Weights of a small transformer language model.
Size: 6 heads of 64, MLP 1152 squared ReLU, vocabulary 4096.
Architecture: RMSNorm before each block, no biases in attention or MLP, tied embeddings, capped logits.
Each number is 128 + 24 x the weight over its row's rms, rounded and kept within 0 to 255. Layers, rows and columns count from 0. Numbers have three digits each. The size before them is the row's rms in percent of the matrix's.

# layer 3 MLP up, 1152x384, rms 0.0397, rows 746-767, columns 64-127
096:097137151131118129090152121130146112138140100151170123104128129160107129094111080096115088149131172121163122146108112140157134131149093103167134165183123093125104131104087144127128143120136123
090:110142123141182119100121104108107122108147122126148119160121118108118133157103097094119111116173137158198116125142112119145118089130100161166137152170125098106127129075105105099118081084132146
108:153136159127118139106158139124133158152151143126082107168083140102125138145131164115123095150164136079123076135115132085130128122087150129151154150143133131106138133079119126112098108109150115
096:147134168102137101132097104123139108120128108157127092113123144144084071099118111141092119144132150125100109108121136108156106145122123185073103160137137131130110152134101117146123080151166144
094:139146126082098141147159155116162136142166152132142106087122162114078109115126148146153138150155133106149123148112122159164058116102144132121117106137124100141158155154131096125114132123149096
103:147122139121076098113133116102100130106167140125133167126133127107127121118103127141161158161140162088110136158127138138195087184106126118147090165111137118085105109103119156121100128123137116
102:145159119139170113184128127158179139118077093148143147174117117117128116102144140140139107168128151111156136114164145133108148127118168129121100153123139124082126146163129156094130160131132060
100:150126144109132200154118107182146101139128134166081129114130151127141093120100162086145119136154114113140108127146098153180126137104106149110122124083142090168143169129104129140039127145148126
095:121166144074093133133144137147156095118126135089093168148101145103105131104134164120139074125150117162126140153126134142165117142098151115119130117137127143121126115116162120125102124098169131
095:118093151131169130151122113133126123149109120126167096088106132101157152093119158122146114150114130102111128123117157092134107106144110116100142101179139104133115138107087142125126122152094147
098:118150162158128169175165119157163115110119122140134137092150135173125102093135119138068125146132116104137144147161151160140101103122160126149122126126167096095146119111095106152085130127140089
099:111150145134119122107165146100174115111160127105137083124137097118143082121141143070152119153127137086101116089136150142184144095097141147084101142146126087099109177149136174120141128122119110
097:097140148107113122130073089116135117126177170075125135142107179126076113122101090155183165099153156137123158122145094110139124103136108124108140154134156132140118151129144115137128141173177122
099:112075105131107119128113094110152157126148123101101122143102133143104136129151128148118144129154155111150124137102078115164119139077136110085167146119140129130121134143103109091124091171164103
094:099090131160131131161136168124091138113122117110093104132098151086146136114134144149158119114135149128115157116143124101175085107123129165154116147112150125124165171095103123123117101121141132
095:178120134090163116138173187145152121082172121129088110109110147102103127124134153162177148128128139132147162128131108098210109105148159114115152136106148130146135087116126130118132133137168155
103:116096090117124141119149147149101124087158129099100084122129091132097108135133086090171124093164134093132140130147144105130129093127109149144107121158149126129148125113107117115121133183107113
102:061153128101122148119170143148098165116135151125103109134113139135101126120116065148124109072146137147113132132107094143170146129078129145103131142138132116156148111131070120100079121095134118
095:141127110110141119144124121125152086136119135122115136145090119095112075076118108107141114163115149116134123131142122121172159092094123122099137120126141109132179167127115116131130141122141155
100:137122137092101125130166125152169122145139110165115156142117154137111141159148134124146118143180157145077148140147104163124202181155088092150108116086167094167082127085145116097135154126130153
105:074103111103150135146132127096119117170112119149112096084103136127098117129113161123157172091166121148169134123131139141152098171164120118109121150084119142138132147094136111070111118122145073
101:106091152151162138133105096118130094124120166109154101118107162107124093092129176075130121142115176118124147147090145098142129078134140148135080134153153136114135130098101152117144132144129138
# layer 3 MLP down (transposed), 1152x384, rms 0.0345, rows 746-766, columns 64-127
096:148146144146089119105088171136122115116168110121101143113141095141137155103130136088135112114134155106097073098102114128136101096114133123139136110129113129159138107141133108147106156150139162
092:135113151139052118170165116088115126152095132134096166091133108160115153101116115154124111111115127140095140100131096114150129142117142143072127116103153110162151157167167121172137152133139106
105:124103115140148123143160119098116150134137152103169115144119099114104131120120193149117157148135110111133129142089086101127178139137140117160142115126127080106167164112121138155162137107139093
097:116111087127142110142144124130110120129106110116123142123135156128112133138094094122155171136113114102124121096102123157127093131137125144092163145089128117172161141162108159133141128111111161
096:133118117186125125140150098145130144133135154107180139133134073113149177137159098128097165103117157203111150133121150131129106145110170138121111115139090146148155151117121115107130083147105125
100:138140132181164101102176126166117125098129136139168114092140150133136134087149131129171114112153133147123150103146093168156116087151142139111108125133139133120144127104110096128125135125124121
103:146169122124104158151129109134152104163079128144154147107128160124135160115145114139120144075108101109147141074133143096130157112121127169154127099111111076143135101110130108118142090147092155
101:126175176154131102114161099166134137103135166119126122102117110117129120100096167128153143130135162141098140109124115133147123136151122138119117140145120136091152122121060148119097110142112126
096:178121136098116111114129097129167159113123133107150105058140094147109142133129128110127151129168077168125107112171175099135102110154140144112122160116108084136121126111122161143103132112136134
096:098119110155161136154160138137129156128152148124136118175118099070180133097092157106120147143104134164139135110080110123140094116114152125088133118135108160144114129100123181149128101102156141
097:157112096162133129098110146141125082125161110129106144171095136105113137156161118136141138137125088140092126132124139182073101109124103145146128090165153140125148126092087137148116157131166127
100:092087143157138152135120134121133135113144124102121117092108125139162074113111152148152141135152118120116122099167135152096137145116148161126114128144096100161102152141115121137163122147140114
098:128129176125114123108135077104158118144119106133112111117148119128049126147124130154114115086115116118134128110136123121147111124168087128101114115177114119129123154132180115143148112119086110
099:128101124111149102140105121143139165124121171161161134132109119079131101094125085132124127109082145174167112141133114121165099145128123157148106119105172068123108087073151103138121136138120124
092:107110159127159167168151097141122118116102119125130109074137124102136108129096130133141157112130154109156131140131062138114148148118155108125141117141105164143157161167113135147114143127142086
097:180084121125158101142148150129119164124104121128139102093143130131110129139132107162127159194112107164110124156167111166111125093147141152110093124101110110116140154117140133150144159149128147
105:151113133150136117105149164106134135108102157155110102125066152119150095147091142113130146158144111131137123118088129093138097098105170153107107132104123111122150091129123155125108134125101145
099:081105147112136078181149159168114114190149150110132165113101094094164166144112135145137154126161141140136121144110094115165151144141158154100151093102129136132151113133149144152119114138139112
099:139103119105140167170145141133121158159173132103110130174116104124117162135155130099112144173113084085128136142139107123134135172170138136180125135111115135116104114131108115095174130131145125
099:086098159137160148124138146117123128116145130105105142118136151127128126111110179086121112138102154096120178130141096088100113127130116132132097108134118124130121128146136130123122151149181117
103:163118106129122143058128094121167121128140144157149162149107105131105131162117171115091113174122079095058123135161133143121143136080127138126132143152139132145148081131121126068123152120136130